config.toml
n_kv_head = 2
rope_fraction = 1.0
optimizer = "adam_variant"
weight_decay = 0.072
schedule = "wsd"
Each number is 128 + 32 x the weight over its row's rms, rounded and kept within 0 to 255. Layers, rows and columns count from 0. Numbers have three digits each. The size before them is the row's rms in percent of the matrix's.

# k: layer 3 attention key, 128x256, rms 0.0736, rows 83-113, columns 128-191
# q: layer 3 attention query, 256x256, rms 0.0734, rows 148-178,212-242, columns 128-191
k83 078:142081168158096178127155105154155117067121137137158126126113114116086084101137097131165152138120186142170102153113152147103163165189139090115146073182123066160172122135145108161143164121144128
q148 066:115103180127152186099134130191095139085117149177182180100126095118082087199109130130203131156125138189157213114101165127137161131169112116165111110077164155151115140126129116080191133091124114
q212 101:123067161182100149077134135173124151137194083229129118167123113141124108143108146147161090144116175145114164135111119126168128167135143141184172127156129101151128070118188169127158128159148095
k84 084:146167108191116161053107117177112130096122125165152152139124125121144151089173124116059106156084120104152167157140095141136154159096088144096130083168155093191153134135085132108059155126100130
q149 065:062048091064136087182149141142147117142082092154090115082165164109175096150116129164142099112137158203149093108146099108103134166134120090167125134129119200105066108154161122074147130083109092
q213 101:127082118125155114088135081192158180132108135123145112119191160180114144172139101139148120129143139135076117125155132205147139148067095162132169114167077106151147143120112085153144107199108129
k85 059:165131107142201170149124178128137144109128179130142092154169117145114098133102110132153181108145069097066145163139088124141156089192095165107119129112082173149196142077144234078126153169155159
q150 064:161138113139142076135129152104149143159120151101140139171121131079085139143129156057131122142134117108141146186083175134158163147153104122072138121166102164098171162125108100099122057135092107
q214 086:114129150170128083192075136097132118152135087109129159148066162119124143147132167032120105090125101136207144146099152149182141160160163095100160097167114145102142086119137117101124072134108138
k86 103:134148080104132114130127146098123105171124176112129094117192197162172173151145117092081149095165067111086094170098075097150121081183092121143116107041129182123114074112137158086165120118104117
q151 090:092214096123164154120117124102103120137159147140118144195092087147126181120154086135122131149129115108096083093137104095087123128151142189107124170129181186106131097154107146092071138159125182
q215 139:144140079130106109133108154086153152115130084135078102166152189173125159138171136065127097094156144138083067090129153119163103161123156135119152128094134159103111192109135123100078123188125173
k87 052:130199083128132070149148137123100122112107095087107171134098114102119152116151176097125116125110093100073099097170119129164122141105120155093113155163117222110115167185064108072076142143101122
q152 085:105139131101183155182107110136109058160114079138182132036099123072167134108117173176064124153110149115185107118125104087107125079140109083202116115134115106195112109147122118104175105130128120
q216 087:128119066111138112175143170107085074156152080116171106093092096063166190104105184140076147157162132111166084118109106098124139082167148141125079158097135153134112037150154172101152123084100163
k88 072:139149142132144130129170115107121093155155135075139151121122165194112108181122092135186127107177121137126094103132146102119115107209110042123114108088107106130102112136161130188172153107177137
q153 088:071150152104147170108117083125083108150145121150141160086056079132148131090125086170106143164081120091162123105117109122068145105139126166134133121164169089131116084118109089122143115130146122
q217 071:097100171113133167165095106119067139127165084170181091119073086135165125143138168159105124153141150116175125139125106158163124116142125182146079110169156084128086136105148140130154128127124124
k89 077:142130174067176168081130091193129109127109137091092163095126139126104100136063184140141152140077113146080134114108137095148159095112111114124126104108129099137117123150144139210120139176133090
q154 120:147149164116138098177179089123125063155093122178159173119125127154142110159176113110123141135159144110069116127188075105118117087140132136132160127107130118177164191067177125094168109188172148
q218 075:161126135113144083122141085128089115121123163171153155096139138127150111105154072159079133122135073082074149149140136148093145099125131110112132131118112129148136127103117129140099100193147146
k90 117:139047151099111142109104139180086143106160179111120115157138103146125101196154155192052136137085193085178094050134101089130089081145156115134159180106109121134108148099119171111123168160120150
q155 121:128183094122120160115111114138098099128114132128135152109154120071111130144072110100137120167110119198173116135124201147174141068146138111115124110112203128126163126133144099184130101123080132
q219 084:109134128058161122123105142135133137152106121133155087073115112091158139095072056109121154143090117157192131147135147155070132095110168104142084148124164134126155110127128156172119184177076181
k91 103:095118128135149165144128134148117141171071057113186188132135085196114130084073104084159162105135130170099110135151156112145118171085106096076087114111102127180156114084154103148112064102177097
q156 130:146085184119032100066152170135151187130152167115055055178144163159069092077127187121097126068146164144128116157121134171125112202112139141135089095121073141079124165179163157127118092079157118
q220 073:146095165118102106148187186087124147146160156087061080181090112166101145113125177104113149104134172151117121129130132174151137190102135153103104118138075158039082137137133166113088095141085204
k92 112:120131092186100129144123111109129135128150134151149131115130177097114149142169116192111150140112152104144134059114127138101153126139190133144229197144137150083132086109083111095141158103125122
q157 135:089113114136116150117093118162092159052097116191111108104168099135140155132100052067100130128102104103150174132159143150086164068121131149151077111084140151096144093137113093133097133092126156
q221 071:111059111149166155089037148141115153093140129173089102133176110120145120135112097124105140101119103105119170106145109142098159145060118146169087071141134162110098090114147119117109147077111160
k93 117:090143122146100103184111125136158113069118130168136115145144097057092138077111150078102124097139176105137179149112125165120117117093138136109097066118133134021186126135129120152142088098116098
q158 148:040171133164087143158155146080186094082116180164161101134063133139167122092120065106147148149089061082120114103121148144134108112168120160064122124128131150120088098133151135124129091048126139
q222 071:089169120153093159154180132138158067130135168098151081124159127131187187090131075107160175142059072118156104127117143135119135101104143166074114141125162137174107081122170169139128083058158160
k94 116:165128148111125088150200121086172113124078201114118160191133132154119127120065116121122113105113105095088099102168172190142157118146150115124099081143132135125042087107063095126137135060090113
q159 137:124142173104146146136144154172143145087104166204113121157066098118109080133112040125113082100099121082081106117121097103101092132139125120114109165076175126104086096135179162137088157086211164
q223 078:113123192100122109119107142102147150161058139249111130162077147152130117173135089150125040115107167139085141164149159149148097105140176115110114085082139140102101099116159166100103100100166102
k95 128:152081139140116112136108142094179083149143188134120078091127132150146118129099096135160085202100170070143145145172142143119104125148149096090093120195179143079124106093079155130093143156123106
q160 152:158163143156156139106126115123113126105208105095129140165169089121143103147094115136104061155126098129143191136114121096109116118106123130132098182048107115159154102128117168157061122140103136
q224 064:123223170124122156139092094095163123103187173065108110092193119140180098135087094152088067139123064105162162142143151135143100069077098169150081126123113103115129100111168152167136082151091172
k96 121:123158132186147097109144125086111150091125105082119130213106101202138141154173099098150071122158136101134238173120129126107213119132148146106055151103108114196196175049139109171132142097155143
q161 144:109136085135124066135127106077104140111109109135136127185083137138131173147159147097127174196153173017070132140126178129192120077139080139087146106092116131096152111154160162122134185142099133
q225 068:101143124140107094120133030100135103114143086073096168139089175142145178143162120072145141168125147048105119120140150127161141094164123149148117085054076167068176132163171125114103169102109098
k97 125:094113135152094111165116133102084137116107097114170189117121135113106179140056123120161074187112097116149076138128110185090103161055117149081127094102143139169137118166123126099099122109037138
q162 147:074105186110092151096119165121099180101128086146141175190111076114135112104174179106133103133092165099066161154092170128083106124123061116138152142153060134081144097135145156164091114118093141
q226 064:083130138101139139146076143117056103113108125199149148175100091085161135112134163132141117143125104115075101175154095151106143085145106097108179163180102130085126029179154133140057102132088130
k98 130:090135128081103127120070111101152107058165084164115127116126125107093151113159117152197013133167148077087133150151091105071144171123160185083170148190106144093150157051073080131084121152099136
q163 147:090129118131180158047174139116152130166044153140190131108140094102194134082127103171133159127118127127144150077076144095098148112059116195157165155150112108144082099111143144127162152169152111
q227 069:114098143099171141116117163116122129125087086138146157128117110098172099114142114180141150152126149164165145112109137102128143119085107156207169141173161099107050119089173155098137151174131131
k99 123:176138135108124185129141110139169153122108125141101110148107094140124107076133157223059190133098068100104107110114138159125157114113099205136130115117087115141107192125168117142072153147125148
q164 143:153136121097164135113166112099125145131148147146133124136078122109143027161155102140149108085131048100099105095126153107215134140087163166136149092093202140106117162073096071113183154135130088
q228 066:132103159142133169134121133082128150155083126192137132164053084095098047178125096122130150095146096114113143115110067094170134180129071136103134103128209122097100152102127032114127124039074116
k100 123:127107106093147141147099160128130107079110163104173147143129106131162104079195139151172192123075112108151125083140150068104135148115124155113159145087118126153120123045137130111141157154163148
q165 129:095128193133136167127125144150063066124153089169127139149128117070195102080117121127101141160107172125144129196119140115115148089154046064134133158170122106109139083155092147176126188101178085
q229 084:099081206161134196075092114156100093122140094144142165091116138099161086115120100154124163135080162121138131139111146092098156140136071084138120154184152071121159095118090103196167155116153110
k101 120:148098149095117097138113064090127154112153159160062108138146236142122139131096143122161102099152142085088125094128133169137150079122148113113184096105081072111131166132122151142149078138184097
q166 143:110076121131120116149108081177130124132197156140162119110074194182118119159117171146086152178168101107096068114127033127136108141136141103135148109160208123112141133128170127119059164165127111
q230 066:098114131121092132127138093136163091128177124069158166100096168180129111173120130117109151147150082133119034106175066160128135170110103098187143176183154091108200107110208156158076199187154151
k102 122:110071179182088118132102102122133109069124142128169140077150096130118139153056137129076204204165080104143125174072107146140112126160145136068147224114193129140085111225092113127131129141213114
q167 140:086136141125147105145126107034095145176170069088111076133127093188115187105109066141143092162088160135138157160122154094207095114147080119121088116090174132124149094145162117062093189130121176
q231 071:084146198113179110123146150080135171123097070127096125102155135161062157148127101135105095163092159166134117155106149152153158125146090151185127154120156109156121147117123151078111144148132149
k103 125:102199126169077114144129134163129132206078108120114071100142151152150151181118134076155071188120192140122128098108157159133107097091130113092091032116151115164159125113128133132115166200106114
q168 146:083084109138096169085117079149112097154118125126125164121162106107113112096087115166107121180143175101135099187104188121151166090127107114097139141176134099096124089179159115105136161117215114
q232 069:118148067180121130117142069164132078135152185063128118105171147097167159099082138168124116174162148094159133153133147071134143078148151112112104113148107119153137103177189116103099059123159140
k104 122:097050142174145170183141095142125138152096093142123057093104192132133130177128175148130199112110063108088163100075160189100148079105127221139124124133158098113126150122124168141151117151217105
q169 144:111130108109193110173180153080169124063112093171162067155124122137183087109131121116119099132166143105084147123065144137214064116152106140178192142148106141138112155130102139121131113149114156
q233 071:125074100161212131118109154128094133086150107180137088128162169113167121135092108118095140148155070130118171116070118137191121150127102101169117113156139121087124153118158139085103032197121116
k105 116:156172094115118116113123121084072118088110077149146149108170099099141099113078093139183228140150113107139153100174139115163158132151064152120191185198158147135120092172125115104156146110058170
q170 137:100094117208178084180151122186085138081096086173160183079071065131120137119081111133125171147127173102113143146162115078124145159106137155170067163142142103102119101138137133152146107145116152
q234 071:140098115195180110163163187152080148097076101132160136106034067123084111130099107112125151097140225131166165138170108098110128164138105108162096152147164135129095114142133102106149119167126156
k106 115:137154118137140064185094108150093140130071067160075096092126054193127141174105171144132156140112127101110111147171111088161139085083162220158057140067103114082141115145174184174079156140057102
q171 120:139068147113123114180163105087158093182126126094153146134080125086158159171154161085092156150159156079183143117106112124116109090128097092137163118183154123160128106121165120082185163095066089
q235 080:152050103145161088139115190114124171194110173129126109142107122107135180124106085053095102101188168117181126124129061114119123081071146129146139103151160111132108178146163102067101160154126153
k107 114:097121196106146166164126126092102121097157147097144170105122132137133159183074122080133153131212098130159113138090091145084091089167074134083191097088150133112164091111116164140190108130087117
q172 153:185092142099123123134117087138098084133198176150153154112096114100137137169122050117160133095176113023093106140083089157134062149132145114101152148156165113064118070161120106121157182118166210
q236 070:159078153136134117096129078109097079101159137103147146112104114067133110104084094115157141100128096088158136105109124161121061109088150130108129182139188123086139057136144152133155181178150181
k108 133:140089110074068161128143104120106105129116184103105112144141152106127115174093114064220138177129111115175150075130085099127102127167128111091068129119155127110124087128103206132163178162080152
q173 135:076079139141151118122169101137105085085138156109156172103119033119148061103109100128112165151091109190194135088135149083076136133140102132186116164145199113140145102137142131131164151050080139
q237 059:079083134106116103176146113103107099139176161116145160155145124119134157120153096143104134186114089155145066077124159150152097123139123150132175123096137112114174114081164149092109151076088104
k109 104:066171154142148087131108129121127131174145170098159122164188094244128111093102120108188184137129105144061135104129099125134133131140122151108112165068087103133188120057105159170095131182135148
q174 151:165136108096197124110186195174061166076151100169158106110120147145191156132092040137097113155085174137167086105124079164144100104174080099115166086102157129143128135111092104173115165220143128
q238 069:220128066113171106172176159140062121142119139103147071139114146149190210121106108131139111125089184148187093145131100119156119073255080157127097138104122151143134091148142116139106111094146142
k110 125:144098072043147069076120128138103131154066138140111066118124122187134113047069103097048024154095174143069170079150114134151131115141069085115118073109111136127129166195145106134155166114124142
q175 133:158119123169142120133126110164080116132103113110059150120161087121152124183150150159052113113165161153162152152137177067104143130122123180139124142156136137166148179097127163120141109069094156
q239 070:138102101183132142069139097188107089148105106094132183090102112114157152150164150100086144112120114126145136155117163052057151078140176133098135152151135143148188102152149160147152103038129142
k111 119:064192110153109131181124159118128119079114143111071090104142108108117119157155113181090170151164157127127122140110079156128058150075159132206169098124143115149182115078123131119156127148080151
q176 156:159078182128147180121140103170103101119101137180133174161121109141086161225139104108159121129111158117123091108159138147164129132132124159091132154118142149104099185132128140137120041142150186
q240 073:118127157150110189103118105148148112086134109134104194166146120156099126175136091116123099122113130125088080071124143169152121190137108141097150145077138131116127160110121141115154074157166136
k112 132:112077140152127203082091136143161130186097120153170175079156108141126113078116114119150146131150141158125158087169167112163117123131151080108100144124159143095131144095088184113047157114106120
q177 145:185119098174083098111169086197145110119098139172090088170166147158071151117164103117153117162146192143103129139167139118165158104181132119071168078133142140131153175093155114095092117207161168
q241 070:124161147151091086153108090165132084147092196175088118181162099117098157113170138122135162139113116137050092122141099158143123133211141122167160069160134127108116136117111111098131151102170127
k113 112:089111139189137144160120141206131163163146186151128130127136110074098124122143113137079158212098190130179105100096140153128090179160172081131167130157155146122143097236109125093133148101157132
q178 171:107177157128132092102142143138117102095144133147108125107109108108207200107128077136135102142096197160077159189111133103126167093170088083153124055143112118115126179140065115145127099153149156
q242 069:137138181118094140139089131083129143133146176172133121135167137108140200130115090169155081143139145148061119141171150144118140158120112096144149089125098119091128154127069144152091074186112158